From a checkpoint of a small transformer trained on Wikipedia.
Size: width 128, 2 heads of 64, MLP 512 tanh GELU.
Architecture: LayerNorm before each block, learned positions, biases, tied embeddings.
Training: 167M tokens, 10193 steps.
Each number is 200 + 40 x the weight over the matrix's rms, rounded and kept within 0 to 999. Layers, rows and columns count from 0.

# q: layer 11 attention query, 128x128, rms 0.0724, rows 109-127, columns 0-127
# k: layer 11 attention key, 128x128, rms 0.0737, rows 109-127, columns 0-127
# v: layer 11 attention value, 128x128, rms 0.0779, rows 64-71, columns 0-127
# o: layer 11 attention output (transposed), 128x128, rms 0.0662, rows 64-71, columns 0-127
q109,195,242,157,218,132,120,218,197,129,257,187,218,212,237,224,185,287,159,163,165,201,221,192,214,242,173,243,116,181,240,165,241,208,140,165,279,164,198,260,173,163,221,212,200,214,154,225,245,184,227,236,200,241,127,173,186,208,197,154,204,188,194,257,231,187,177,218,191,127,239,184,237,202,200,257,260,195,154,141,228,262,185,194,164,265,151,72,257,221,225,164,190,224,131,207,167,175,191,218,214,146,192,244,234,212,271,223,282,156,249,165,166,175,300,189,244,232,213,222,157,178,138,161,223,199,187,264,218
k109,199,216,185,132,212,191,256,215,104,195,167,182,200,192,168,194,139,157,155,128,191,270,98,195,244,176,248,217,176,96,183,215,159,155,144,236,209,188,203,100,181,215,194,226,172,116,151,209,219,281,209,175,157,233,168,212,173,226,251,226,205,208,214,187,147,209,223,185,127,231,172,247,203,196,183,254,202,231,158,182,285,245,225,199,181,136,228,140,189,236,204,201,249,179,205,214,218,147,208,234,156,178,205,181,125,266,191,221,106,214,219,226,211,220,163,253,214,199,251,95,241,228,197,135,149,127,158,174
q110,139,173,214,157,228,188,150,180,184,207,266,231,184,198,246,186,178,145,185,165,176,138,135,216,238,192,241,177,181,259,227,190,172,181,184,266,165,103,144,168,226,241,217,189,184,249,105,240,239,126,151,103,195,181,217,192,212,202,201,219,180,171,273,268,262,245,131,246,208,206,247,213,179,253,231,262,321,209,171,177,70,227,184,271,195,273,248,271,209,156,199,227,182,176,211,180,198,157,206,137,152,205,146,205,114,146,298,179,222,167,282,131,184,251,219,194,190,214,261,136,209,197,121,211,150,187,188,167
k110,111,281,168,160,252,105,145,119,194,222,225,237,175,163,169,144,201,222,222,243,115,247,196,252,240,172,176,206,171,260,197,162,240,134,156,197,130,177,144,205,156,182,182,228,207,198,131,186,162,181,140,171,226,271,247,267,170,221,192,212,180,257,278,243,168,260,234,179,215,154,267,208,172,182,150,177,278,159,215,228,177,261,122,245,208,223,229,274,191,255,190,181,203,242,223,167,266,206,238,234,145,141,143,205,193,107,249,186,278,207,222,208,100,161,124,253,235,146,259,184,204,240,97,250,161,192,218,227
q111,171,151,260,209,223,234,210,212,208,311,235,199,262,193,142,238,213,213,117,164,147,218,120,282,260,171,180,150,234,149,210,189,113,163,323,246,260,277,219,213,193,179,206,152,79,205,250,171,135,234,129,153,222,163,218,190,107,259,167,200,191,182,341,171,138,236,228,256,207,232,162,240,151,137,197,214,155,259,141,161,319,218,238,166,168,201,140,256,208,230,251,234,164,159,206,166,281,215,115,253,90,186,217,233,228,217,180,220,196,203,217,215,307,230,218,226,147,256,167,169,222,195,194,179,218,179,193,230
k111,234,143,158,178,210,157,180,195,220,264,147,174,202,232,178,216,160,181,150,170,228,174,204,231,173,265,117,186,230,201,187,216,110,186,242,189,216,228,193,144,140,206,246,149,146,195,265,218,176,208,213,181,160,183,185,108,146,200,196,142,147,163,282,150,230,201,243,229,199,197,195,254,162,179,203,160,214,257,176,125,272,176,267,86,219,209,128,225,138,238,195,221,257,144,204,199,254,234,156,242,150,133,273,172,296,169,203,124,232,194,158,170,248,170,182,307,152,196,250,147,324,184,88,195,152,192,203,184
q112,187,214,169,280,148,210,221,134,181,234,217,151,203,243,229,252,219,186,209,221,254,137,212,244,198,235,188,184,214,137,168,195,240,167,259,195,265,210,129,214,219,242,200,236,215,136,232,253,240,233,307,172,240,137,145,189,212,213,280,199,183,228,210,172,212,183,141,241,278,184,198,226,195,187,275,165,198,202,136,224,199,167,240,127,188,184,266,215,190,205,245,141,213,201,187,187,212,188,186,207,181,109,194,229,149,215,212,220,214,201,228,125,278,217,145,244,253,249,141,196,241,207,179,156,239,166,206,64
k112,184,284,197,237,208,176,170,213,216,207,205,156,160,238,216,225,178,139,210,166,195,236,144,239,195,279,220,256,180,220,142,174,191,237,251,228,278,205,203,130,251,197,211,246,206,117,182,214,183,234,185,194,211,141,187,175,161,262,259,144,229,218,171,122,140,207,203,248,289,217,214,207,263,152,207,221,157,259,127,126,195,223,163,52,235,217,261,183,184,216,232,150,178,200,201,170,181,186,182,181,230,152,201,246,115,202,251,225,250,255,217,180,179,269,105,260,223,139,82,178,193,265,227,251,217,162,242,159
q113,212,194,277,202,81,150,196,152,239,196,83,244,215,208,193,116,175,177,165,80,212,180,161,204,108,206,235,216,213,144,227,261,147,167,129,212,195,260,180,130,189,168,266,213,114,220,277,233,168,194,171,280,175,218,112,218,96,202,263,159,260,205,240,114,216,231,230,235,240,254,183,192,196,194,274,235,193,226,238,211,182,119,213,202,235,158,248,181,221,240,181,239,253,187,178,262,169,191,156,291,247,183,172,289,277,209,192,290,229,181,147,196,255,221,176,206,169,117,223,176,233,247,205,161,201,230,147,297
k113,160,238,255,160,130,185,235,246,277,223,198,210,186,262,237,90,208,211,169,56,220,212,229,234,169,221,147,222,124,202,261,249,145,173,218,202,182,229,257,201,184,234,166,181,183,182,177,299,199,157,189,193,228,124,161,191,220,127,242,210,264,197,250,185,214,200,223,235,248,197,171,193,164,193,262,219,155,200,214,240,175,145,206,256,143,200,103,201,141,162,158,191,255,173,179,212,180,180,211,271,199,213,223,288,257,254,249,324,300,240,80,229,143,223,97,256,188,132,168,217,228,139,234,146,203,201,160,168
q114,164,287,257,176,150,146,227,246,294,175,202,193,190,166,209,294,235,254,192,229,247,290,167,105,225,180,190,223,112,272,196,185,240,179,221,131,269,270,211,179,142,178,299,188,219,164,195,159,197,192,257,232,152,166,275,167,239,190,270,182,244,239,149,197,256,248,203,285,227,176,156,123,274,256,168,253,150,272,218,194,184,221,268,204,191,199,253,136,93,207,198,136,195,133,196,195,157,227,265,192,106,183,235,190,234,205,265,184,170,217,177,194,208,138,222,140,216,219,234,160,176,215,249,182,220,200,210,215
k114,235,262,166,201,74,221,206,231,178,200,226,212,205,228,243,261,198,250,223,216,209,249,153,175,210,196,148,189,160,222,197,157,266,248,270,108,250,194,145,103,140,191,168,217,234,227,202,220,199,200,255,193,222,229,226,176,216,297,241,192,225,247,201,215,299,198,225,183,209,210,178,184,231,252,137,261,221,300,179,157,132,252,118,218,265,213,171,153,207,108,180,146,174,171,190,273,151,124,211,147,100,231,227,155,203,185,287,272,176,124,107,211,220,215,279,192,251,238,211,191,190,243,213,181,138,281,171,218
q115,185,191,191,202,194,257,173,223,269,250,219,172,150,232,242,125,191,236,194,262,154,184,157,184,153,295,198,172,248,214,186,235,170,220,234,193,268,152,190,229,187,249,188,245,252,230,100,206,188,146,193,219,195,207,129,198,213,216,153,209,138,196,200,174,226,177,210,166,283,125,219,127,150,128,216,187,147,158,218,265,220,201,214,147,243,173,226,280,129,233,289,235,188,165,143,164,184,207,210,151,254,290,195,226,200,262,202,176,203,170,198,174,268,216,190,105,214,183,112,203,234,200,241,242,234,200,199,262
k115,173,185,199,247,196,257,230,192,274,172,235,215,150,187,215,129,201,151,207,270,198,198,150,239,192,341,226,157,288,174,251,144,218,182,202,248,221,131,161,276,199,260,177,233,177,237,199,227,217,186,140,321,163,204,130,134,239,125,199,243,155,174,200,143,214,194,142,191,319,193,139,280,227,224,206,189,178,237,186,228,198,247,218,145,179,220,173,207,127,269,230,181,147,231,178,224,208,185,132,223,171,192,258,174,145,155,206,192,133,187,218,153,188,232,196,116,165,190,218,195,152,234,210,248,239,126,150,158
q116,238,193,317,184,248,187,164,157,175,139,171,223,129,219,139,178,204,245,248,152,127,168,228,228,173,151,229,242,183,229,230,178,227,252,191,201,202,209,167,227,217,231,243,216,186,162,244,219,243,192,270,259,164,234,270,223,300,194,235,186,226,176,206,198,176,192,358,234,135,236,246,169,215,163,199,226,205,255,119,192,163,231,182,206,200,199,231,205,214,263,247,115,183,115,250,163,257,194,138,156,238,211,93,207,150,152,206,194,137,213,175,167,187,179,168,225,241,237,86,216,263,178,233,216,232,158,220,247
k116,146,178,219,204,231,217,203,172,137,182,166,204,163,229,174,190,170,318,129,120,203,138,210,301,185,131,274,188,202,199,148,195,172,197,196,212,219,179,210,216,182,183,228,152,264,183,163,173,228,269,222,275,288,202,206,113,262,218,250,183,230,177,207,218,205,121,176,229,165,203,254,176,234,199,284,214,192,300,206,194,124,119,194,173,163,216,247,203,165,174,203,193,143,180,218,163,303,217,187,225,168,228,185,210,185,162,198,234,65,217,240,244,197,167,168,167,201,207,174,251,286,223,136,176,200,301,186,190
q117,221,141,197,151,210,160,227,81,236,196,209,149,181,263,186,87,176,205,214,240,316,199,248,215,240,206,158,220,283,207,231,242,240,235,173,198,191,235,254,203,155,279,230,206,139,186,89,192,194,177,135,244,229,177,207,147,41,90,196,273,276,197,275,148,248,371,212,181,226,221,245,188,233,208,140,165,200,233,170,265,200,221,267,217,243,144,138,174,157,199,225,205,215,227,223,220,191,100,213,266,243,151,103,248,209,302,166,215,88,249,191,242,183,173,160,139,167,186,148,142,216,239,252,240,179,151,150,163
k117,256,152,243,175,194,177,187,182,178,175,185,234,319,232,162,108,135,262,199,255,211,201,194,181,161,145,76,236,255,162,255,187,282,265,273,168,211,236,208,192,143,256,170,170,180,162,158,267,148,201,176,257,190,199,188,119,156,134,165,248,225,114,237,209,240,274,225,209,222,242,308,219,217,220,235,156,241,199,205,203,210,182,248,183,171,63,179,196,177,174,182,236,205,245,223,255,154,202,141,264,216,181,118,144,239,285,230,327,189,360,173,175,190,147,186,120,199,221,137,200,191,281,219,333,191,208,179,132
q118,234,187,150,193,150,201,227,204,223,214,202,147,206,198,176,194,169,149,211,153,210,282,240,187,184,177,293,282,240,189,169,179,211,113,172,265,193,130,276,154,162,149,199,258,159,262,221,195,193,201,231,89,151,218,197,180,219,187,229,117,296,200,122,193,196,156,246,151,262,227,124,201,206,185,181,245,174,201,233,129,141,159,157,175,145,256,153,230,273,181,106,186,286,185,177,215,230,222,241,205,212,191,231,197,203,221,228,248,334,193,288,303,243,119,108,241,200,187,98,195,151,217,159,194,213,195,194,230
k118,224,226,236,179,189,224,195,270,254,136,226,252,176,250,185,192,210,144,216,168,193,196,164,209,209,169,200,197,243,166,177,220,186,129,125,124,209,175,230,157,215,152,235,161,217,241,229,230,249,230,161,51,221,215,229,199,192,182,190,198,286,243,113,191,229,184,228,101,214,284,160,214,154,240,171,219,214,87,249,196,150,134,184,167,131,227,146,210,229,209,113,162,224,202,148,271,155,189,208,220,152,178,210,168,218,222,171,266,243,236,219,254,200,196,265,268,223,236,183,287,154,139,151,186,256,109,208,226
q119,167,229,219,191,202,205,236,268,119,197,210,244,200,205,223,247,286,111,203,145,162,148,232,34,194,215,222,242,193,195,255,110,194,162,263,218,250,168,234,222,115,226,152,132,179,194,198,177,263,189,179,194,249,211,192,205,254,186,155,303,191,176,146,175,197,205,177,224,214,151,259,142,144,114,134,244,258,224,246,226,215,293,206,238,135,239,272,171,234,177,194,317,232,141,212,235,100,287,163,246,223,300,255,162,169,134,213,228,293,207,189,224,197,188,169,251,210,293,187,173,211,289,157,169,216,245,144,162
k119,195,215,229,135,267,209,202,201,168,219,215,184,143,292,181,325,134,190,232,124,152,140,222,96,227,239,194,225,187,232,219,154,266,113,231,212,267,200,224,234,202,183,159,177,220,209,256,180,269,215,233,152,240,231,204,150,197,169,173,295,199,156,128,194,257,232,261,153,192,148,172,268,173,208,135,208,203,155,186,217,119,269,178,293,266,244,297,246,222,158,231,274,179,169,220,189,217,220,82,289,200,220,257,199,129,153,248,175,246,103,195,202,88,160,133,180,144,293,258,227,166,206,260,241,179,240,205,246
q120,205,148,257,188,155,198,211,164,174,147,228,207,211,239,173,264,272,185,214,235,140,216,232,174,174,269,234,151,105,199,165,210,110,318,193,269,245,184,193,187,169,130,256,115,216,155,183,238,219,117,211,165,214,143,156,170,193,198,186,256,200,273,212,199,187,197,107,188,173,220,234,218,235,238,223,238,311,182,185,179,183,300,239,104,210,198,181,255,280,126,68,163,200,275,201,148,230,210,291,191,195,205,200,244,159,224,232,213,81,199,229,212,135,176,138,218,213,144,176,139,200,261,192,212,284,239,140,177
k120,232,209,260,164,197,106,226,129,219,201,137,233,258,178,150,231,222,169,240,196,163,254,195,240,193,221,212,143,210,180,178,213,164,226,144,176,278,208,193,285,189,239,199,288,269,148,161,215,260,223,262,147,229,182,168,247,214,178,307,190,148,209,188,228,254,207,160,133,80,201,262,204,189,240,231,157,236,183,89,254,175,285,217,168,224,203,233,222,271,163,134,178,240,234,183,140,216,163,240,244,249,111,260,171,152,160,148,244,159,199,188,186,198,150,166,172,136,225,125,155,145,251,124,75,270,261,238,222
q121,202,234,153,180,206,153,245,145,202,208,256,171,195,208,253,198,233,122,160,220,161,197,256,172,133,194,174,125,200,109,246,228,248,212,125,212,343,199,217,165,87,180,215,249,214,184,195,179,186,130,234,230,198,181,137,197,201,140,143,168,215,143,192,242,210,228,248,157,216,219,170,211,130,201,127,196,143,218,191,247,231,233,184,176,223,189,201,225,175,161,207,274,209,196,161,217,223,131,219,288,209,231,228,165,181,222,219,219,277,300,271,193,157,219,264,206,191,186,240,226,154,202,209,265,136,243,119,205
k121,223,209,203,187,191,136,175,192,136,160,283,157,186,226,267,194,172,152,178,251,188,183,209,89,209,266,242,217,190,112,224,320,198,203,148,210,330,164,175,147,187,212,178,167,184,215,200,225,206,190,211,182,278,178,166,205,257,125,184,262,189,168,226,279,194,200,162,119,274,220,145,231,160,205,205,200,221,154,243,174,174,202,245,149,203,148,278,158,214,169,172,306,205,158,173,225,220,148,116,264,280,112,191,156,228,211,186,216,176,244,211,181,163,211,269,216,221,105,199,257,116,254,227,188,143,172,203,215
q122,187,248,220,228,127,235,138,147,131,186,100,270,135,306,241,188,172,177,176,187,118,195,202,220,246,212,179,85,188,201,275,242,206,141,210,202,223,197,198,219,207,173,219,150,123,175,235,250,252,263,183,210,185,188,192,204,252,262,168,264,192,186,135,83,210,149,139,97,120,228,244,221,264,158,173,245,144,239,220,268,157,174,177,135,193,313,214,205,180,164,186,226,144,308,297,187,193,193,222,214,259,202,214,215,212,210,119,192,286,189,195,150,270,193,145,257,176,262,272,283,236,247,309,210,241,180,154,225
k122,210,261,138,202,188,215,187,196,132,195,66,191,166,223,201,184,202,170,212,159,141,139,209,197,200,198,145,151,215,226,247,291,207,169,183,262,256,231,177,208,291,297,229,214,213,203,203,157,271,155,219,208,196,117,217,235,213,175,177,238,128,195,148,101,165,180,151,169,240,222,196,165,275,153,149,161,199,261,183,185,177,209,165,245,106,179,204,174,185,183,211,149,174,238,308,223,185,205,218,272,335,181,237,229,185,221,185,178,228,68,164,221,243,191,137,267,150,255,202,198,210,212,152,225,231,208,82,164
q123,243,278,143,199,273,199,120,221,196,238,208,281,338,213,123,181,232,164,125,229,197,203,208,241,161,220,188,205,160,148,247,205,108,186,137,178,201,207,213,215,244,187,194,213,91,166,219,242,181,130,181,142,237,200,278,187,184,156,154,160,193,155,156,223,203,138,158,278,216,261,180,154,233,261,169,257,225,109,199,236,241,244,166,197,143,176,176,192,270,253,228,258,210,233,181,143,160,213,177,230,219,259,175,239,105,220,274,152,159,197,182,173,124,131,179,179,128,286,173,129,105,267,177,357,250,155,213,181
k123,240,175,139,187,262,150,206,194,143,228,195,205,179,187,186,128,196,224,164,183,243,238,248,274,147,202,218,186,226,176,217,161,239,196,183,191,169,220,263,150,212,256,172,204,202,182,151,281,209,188,176,227,190,229,227,202,245,161,276,196,179,245,133,159,215,143,205,155,268,224,196,98,134,196,188,210,209,127,198,240,256,187,213,220,226,345,222,143,257,195,210,323,253,145,186,168,204,182,163,232,216,166,114,161,204,192,255,136,197,130,296,215,168,202,150,190,179,279,174,175,161,180,159,216,182,223,220,223
q124,236,162,153,198,220,205,174,240,226,188,267,167,175,270,159,150,201,156,137,229,216,233,195,198,200,154,271,184,244,207,252,216,186,215,184,176,123,215,211,235,183,235,229,180,295,234,246,156,184,237,247,156,210,218,219,152,171,135,221,239,225,209,179,167,117,280,246,155,224,251,170,198,281,227,285,77,222,194,227,201,230,123,141,160,196,189,219,186,192,264,200,242,223,233,284,216,146,180,278,124,220,235,97,281,179,236,214,285,174,167,226,170,266,140,177,189,193,201,189,202,147,196,149,158,102,179,139,176
k124,276,240,231,240,187,150,248,124,205,163,242,241,139,214,94,132,168,223,104,186,224,209,193,193,220,195,298,239,215,184,182,216,163,253,221,214,152,171,261,212,225,231,200,191,113,209,222,216,191,208,143,103,193,230,174,143,223,167,183,255,246,136,77,223,195,269,213,181,179,183,263,156,232,222,338,172,168,169,213,226,207,161,139,189,143,164,196,140,185,236,206,218,176,262,252,244,115,185,251,243,213,235,197,163,200,241,266,225,264,153,205,224,237,166,225,165,184,133,203,147,174,200,143,260,171,176,131,204
q125,201,136,174,166,273,181,164,235,191,222,244,199,179,145,230,210,138,153,220,224,235,262,248,183,188,192,200,195,120,195,177,142,117,225,108,206,155,257,170,167,312,161,162,221,188,166,156,224,264,190,224,201,170,188,220,255,192,264,181,199,237,167,161,299,252,152,251,223,317,261,243,181,140,181,231,185,167,200,168,208,179,244,159,149,209,299,225,286,175,157,188,173,202,232,242,251,197,188,194,232,208,198,260,200,219,190,227,245,245,255,114,151,220,255,220,150,266,309,216,71,119,190,139,172,252,179,208,253
k125,249,159,214,157,244,213,193,276,136,190,247,258,143,218,206,124,168,230,262,173,226,203,244,230,220,181,261,190,127,150,202,200,109,154,205,208,144,212,187,222,199,208,196,253,126,165,192,215,187,165,204,206,199,154,196,221,196,300,182,213,264,212,211,264,197,156,233,282,241,196,217,174,179,162,218,240,215,168,139,222,64,220,254,106,168,226,247,295,253,180,169,194,174,204,181,158,235,218,249,233,187,229,245,194,255,172,168,235,171,188,247,147,112,154,207,192,285,284,207,66,113,125,124,199,229,196,300,233
q126,142,227,289,238,244,212,193,116,202,250,211,125,150,185,229,92,249,215,149,255,175,172,131,150,144,214,202,194,197,262,112,191,216,159,183,156,183,140,179,192,97,212,132,250,205,97,238,227,273,247,181,241,188,206,273,199,142,231,167,209,249,248,194,252,225,222,166,193,170,288,156,214,167,247,181,141,198,199,221,236,171,204,224,228,247,212,181,250,168,186,209,216,189,123,145,218,250,188,207,252,276,218,170,193,280,204,206,266,249,153,247,294,187,143,241,191,174,165,250,199,167,218,117,227,190,162,256,263
k126,158,264,234,191,192,173,275,181,148,136,223,236,234,198,215,140,215,180,95,262,237,259,148,185,205,217,191,252,175,228,168,156,251,212,250,220,122,153,185,158,149,212,92,223,214,137,253,176,216,193,110,199,209,166,244,210,155,166,133,177,224,179,228,212,181,153,171,124,245,175,180,222,121,189,240,185,244,253,201,239,191,145,192,205,184,241,242,231,161,118,160,116,121,62,179,222,236,150,248,165,221,215,220,201,275,218,221,239,222,163,247,150,180,257,223,83,196,109,263,189,244,203,196,271,254,188,209,293
q127,207,168,136,161,254,195,172,139,194,118,263,198,217,144,176,195,259,157,153,266,128,299,217,322,177,117,217,288,183,250,142,157,119,222,241,159,150,110,196,133,174,170,201,174,197,253,212,206,194,140,181,128,241,168,222,174,192,244,151,206,155,294,230,202,163,253,262,216,206,145,162,241,198,229,167,188,219,203,215,271,158,186,184,267,157,217,176,224,222,273,157,307,127,247,217,161,177,171,94,210,209,146,217,144,175,175,301,290,159,225,283,134,313,138,250,171,191,304,207,175,194,272,273,137,248,160,244,153
k127,240,192,195,195,282,174,88,159,214,140,205,125,174,146,178,239,251,152,126,224,163,186,306,241,185,186,163,161,238,238,121,156,199,190,264,256,148,175,177,194,200,222,207,152,166,268,232,217,203,170,139,213,191,238,209,167,158,221,240,202,156,236,189,195,185,295,291,236,200,286,177,255,116,241,255,136,228,257,175,267,70,176,200,196,217,161,186,206,221,240,201,193,207,213,206,200,182,109,188,162,286,150,244,136,167,110,284,209,245,210,254,218,304,213,258,245,176,198,271,47,169,211,201,128,198,243,285,206
v64,168,227,187,289,223,232,150,244,178,114,196,186,258,163,176,197,240,238,122,170,216,200,228,220,152,244,160,217,238,187,130,218,221,193,173,183,165,238,203,164,265,191,185,132,205,168,228,176,241,249,174,163,145,129,244,136,206,135,227,211,219,151,168,283,211,245,203,199,226,167,212,146,234,226,201,226,167,218,175,178,210,177,228,170,247,227,169,225,253,138,162,267,194,210,246,200,212,140,182,142,246,216,200,163,198,194,265,237,253,178,208,235,134,241,238,234,234,193,183,188,243,225,214,152,221,187,182,149
o64,208,137,229,190,168,191,172,203,195,255,251,170,153,188,216,231,207,234,227,194,233,179,153,204,169,215,194,169,204,187,216,104,134,266,212,177,178,200,220,203,200,206,158,193,176,256,161,226,205,217,209,236,177,239,193,181,220,204,120,259,175,174,261,133,197,179,221,201,207,176,286,221,245,151,159,284,192,163,174,173,159,229,243,153,241,233,163,263,116,182,213,188,173,185,246,166,144,148,163,203,202,200,247,285,171,218,136,215,226,240,203,230,122,241,202,222,265,249,200,237,224,218,151,149,153,245,202,191
v65,206,225,197,163,187,158,188,219,156,188,182,99,154,185,239,258,217,238,167,184,270,218,209,215,202,183,172,199,158,231,172,198,179,152,114,176,206,185,206,204,198,157,183,189,205,241,236,249,152,283,232,190,128,216,175,263,207,189,245,192,237,149,214,204,140,248,232,111,283,175,226,241,181,240,126,143,202,203,177,214,217,241,190,212,236,201,210,191,212,166,236,201,211,277,215,262,180,214,222,205,208,207,270,287,199,175,163,174,158,190,180,235,144,193,193,213,241,163,215,231,207,208,229,252,219,259,200,179
o65,147,167,214,190,264,219,210,134,218,202,168,143,237,271,207,231,160,223,195,261,189,214,199,215,199,224,184,121,234,187,237,228,183,197,228,192,197,234,183,206,220,204,208,191,229,188,197,196,189,149,225,183,269,139,216,233,85,195,181,158,117,243,242,189,207,219,308,220,239,186,165,246,209,195,226,189,155,205,184,158,171,187,254,144,247,218,179,167,124,227,258,186,162,185,173,181,201,180,126,175,141,178,191,201,218,247,263,155,197,260,200,199,228,250,108,165,218,271,225,208,163,156,205,181,206,217,221,227
v66,195,156,152,211,258,146,212,147,175,184,299,171,155,161,252,197,233,210,258,278,231,153,231,189,210,233,201,194,242,220,229,179,196,186,214,147,139,98,166,149,232,255,134,119,200,210,203,261,221,226,254,115,224,206,161,226,176,173,224,227,220,235,243,212,288,211,143,243,164,219,156,152,200,224,195,254,209,214,226,212,144,158,251,190,175,190,156,91,200,216,186,196,153,230,195,151,267,234,196,228,228,226,230,203,278,225,213,164,201,180,199,182,205,187,201,197,193,213,295,142,200,176,178,158,245,197,247,139
o66,153,207,173,247,216,193,194,258,232,208,160,199,216,272,183,162,160,203,149,179,174,179,202,166,267,205,239,185,160,145,222,201,258,144,235,156,241,183,170,234,251,285,284,140,216,178,171,181,218,227,168,278,135,207,191,181,234,265,222,241,282,212,154,170,200,184,156,219,159,208,201,151,270,222,224,278,150,185,203,114,238,210,196,225,191,118,164,162,117,183,249,231,215,163,201,271,174,218,171,186,165,185,256,235,245,123,225,204,187,191,238,138,144,245,169,191,157,196,195,268,235,103,196,260,143,269,167,149
v67,215,188,175,237,204,214,216,194,169,237,281,223,225,230,241,167,195,214,235,226,268,171,121,184,182,165,123,136,217,259,265,203,139,216,214,249,209,223,212,203,196,228,86,147,232,182,163,164,185,234,237,179,194,189,252,268,232,191,253,244,175,221,210,216,252,222,223,181,172,203,136,207,231,159,192,245,211,200,189,287,233,183,210,237,157,151,206,151,194,212,140,196,219,198,253,166,204,208,115,192,133,188,306,217,203,189,255,186,186,206,184,170,215,168,157,175,160,177,184,207,218,190,228,186,138,202,238,192
o67,195,246,171,160,164,207,152,234,175,158,191,174,207,153,181,189,157,154,228,217,244,190,227,144,237,123,248,238,174,261,212,147,253,188,210,226,139,226,167,224,240,198,226,215,250,103,183,228,270,160,207,254,253,227,203,232,135,147,253,190,259,209,158,214,193,101,159,134,214,184,240,262,167,138,240,196,172,196,188,174,142,203,139,233,203,166,205,210,185,203,182,289,240,189,207,239,227,237,147,201,155,228,196,271,311,164,247,230,197,197,221,201,165,239,243,208,267,218,172,179,213,190,198,190,243,158,182,226
v68,206,223,150,166,207,210,201,132,226,219,185,199,205,247,209,174,88,197,233,202,207,165,163,167,312,201,231,209,293,170,162,147,147,210,156,184,274,178,158,226,170,207,202,183,166,224,246,183,203,222,176,208,146,186,176,249,232,205,253,174,158,170,161,158,230,172,190,198,157,189,164,239,186,223,243,190,199,199,169,180,141,266,207,228,142,198,177,232,194,140,214,166,223,236,180,209,169,170,189,231,156,183,221,284,108,210,190,222,220,220,177,207,130,209,216,194,205,198,198,149,238,246,162,176,224,194,219,248
o68,215,231,242,215,184,164,177,178,213,228,225,284,247,197,244,146,214,148,201,181,169,252,215,232,227,211,181,205,206,174,217,234,209,178,154,265,143,261,255,187,285,204,192,246,104,159,252,173,132,200,245,193,247,211,190,191,117,146,197,185,224,248,144,224,150,205,242,211,209,211,197,173,239,226,170,195,215,214,185,246,164,181,157,211,264,214,126,230,193,153,242,201,168,160,175,180,207,146,210,178,232,223,154,187,216,221,199,207,246,152,167,195,172,178,185,218,142,155,181,161,108,192,252,213,192,230,199,175
v69,225,213,85,242,208,215,240,185,166,214,136,147,182,188,184,262,202,316,182,178,161,278,250,221,227,190,199,186,217,251,245,210,133,129,186,223,186,217,196,132,163,192,171,246,303,223,234,199,161,195,273,162,162,209,206,251,148,275,199,209,211,206,196,176,138,222,193,248,188,156,227,159,151,174,224,233,204,148,234,234,174,207,157,181,171,236,152,200,213,94,153,258,157,172,187,226,148,191,193,232,201,196,134,207,203,244,140,164,180,180,169,254,188,184,193,173,209,214,207,235,259,211,201,271,214,142,180,230
o69,211,263,273,193,213,157,201,127,210,228,235,179,221,222,221,183,162,209,158,214,183,217,151,271,190,225,204,171,269,134,215,208,158,226,255,176,175,193,145,209,251,230,189,184,193,181,167,178,145,240,237,229,201,174,134,165,226,196,233,173,269,227,220,206,208,205,211,231,195,158,147,210,184,204,134,165,213,150,202,181,191,227,216,156,156,194,233,208,161,223,198,209,190,212,110,233,253,165,240,199,277,225,130,228,288,223,247,166,185,244,194,231,218,258,236,224,250,179,87,111,201,215,188,157,251,188,201,273
v70,201,197,183,226,174,152,176,161,210,198,260,165,190,138,200,226,167,217,255,119,185,147,190,212,235,204,140,271,187,166,247,178,219,206,204,192,156,212,243,152,153,296,169,222,192,203,254,175,148,191,178,182,177,214,267,210,221,204,246,202,212,155,228,241,131,185,188,196,259,264,215,177,171,201,192,220,235,250,241,205,203,170,190,163,184,210,271,288,254,210,243,184,159,160,231,220,245,149,242,155,192,191,231,187,242,158,210,209,199,203,164,187,176,242,337,201,268,208,221,229,200,152,229,172,172,181,171,194
o70,205,218,214,170,146,193,203,201,169,163,131,152,236,181,258,192,278,177,257,219,218,181,177,209,210,171,178,228,180,215,230,229,187,187,217,165,226,188,226,142,121,189,175,188,205,183,154,228,250,213,193,289,180,194,182,186,208,143,234,235,194,225,188,216,147,220,157,216,197,167,266,266,122,275,206,207,223,198,175,199,234,216,170,152,200,281,102,194,221,183,213,223,209,247,185,240,150,252,226,181,299,215,198,189,169,266,247,222,210,212,240,203,155,181,100,156,176,177,195,165,251,247,194,179,191,230,179,226
v71,233,196,197,174,232,208,227,185,196,201,252,189,163,174,176,203,204,240,240,151,183,213,198,236,194,149,190,190,220,152,234,276,234,196,188,227,146,226,147,173,223,221,218,240,278,192,197,186,131,163,156,227,190,187,220,152,276,120,259,127,234,192,189,253,168,194,230,107,115,248,150,207,189,174,223,149,173,186,162,204,232,211,184,149,187,250,192,236,185,201,136,156,244,281,270,258,238,232,157,180,165,173,293,223,208,181,135,234,184,256,132,176,182,152,165,242,187,129,234,217,180,235,223,244,230,150,210,178
o71,156,176,213,197,189,199,174,209,183,233,243,158,190,196,219,191,214,173,176,291,256,199,284,184,150,213,219,174,155,166,193,188,271,247,234,199,188,198,163,294,173,161,251,147,175,143,247,173,251,214,173,185,198,233,194,222,186,190,224,100,162,222,189,231,174,158,241,208,228,170,178,178,180,183,112,233,149,249,238,239,143,222,187,189,145,221,145,226,260,209,189,261,164,240,160,236,159,217,145,194,250,206,229,125,206,198,219,124,280,246,205,180,235,173,132,169,197,285,223,203,132,224,159,225,191,167,312,246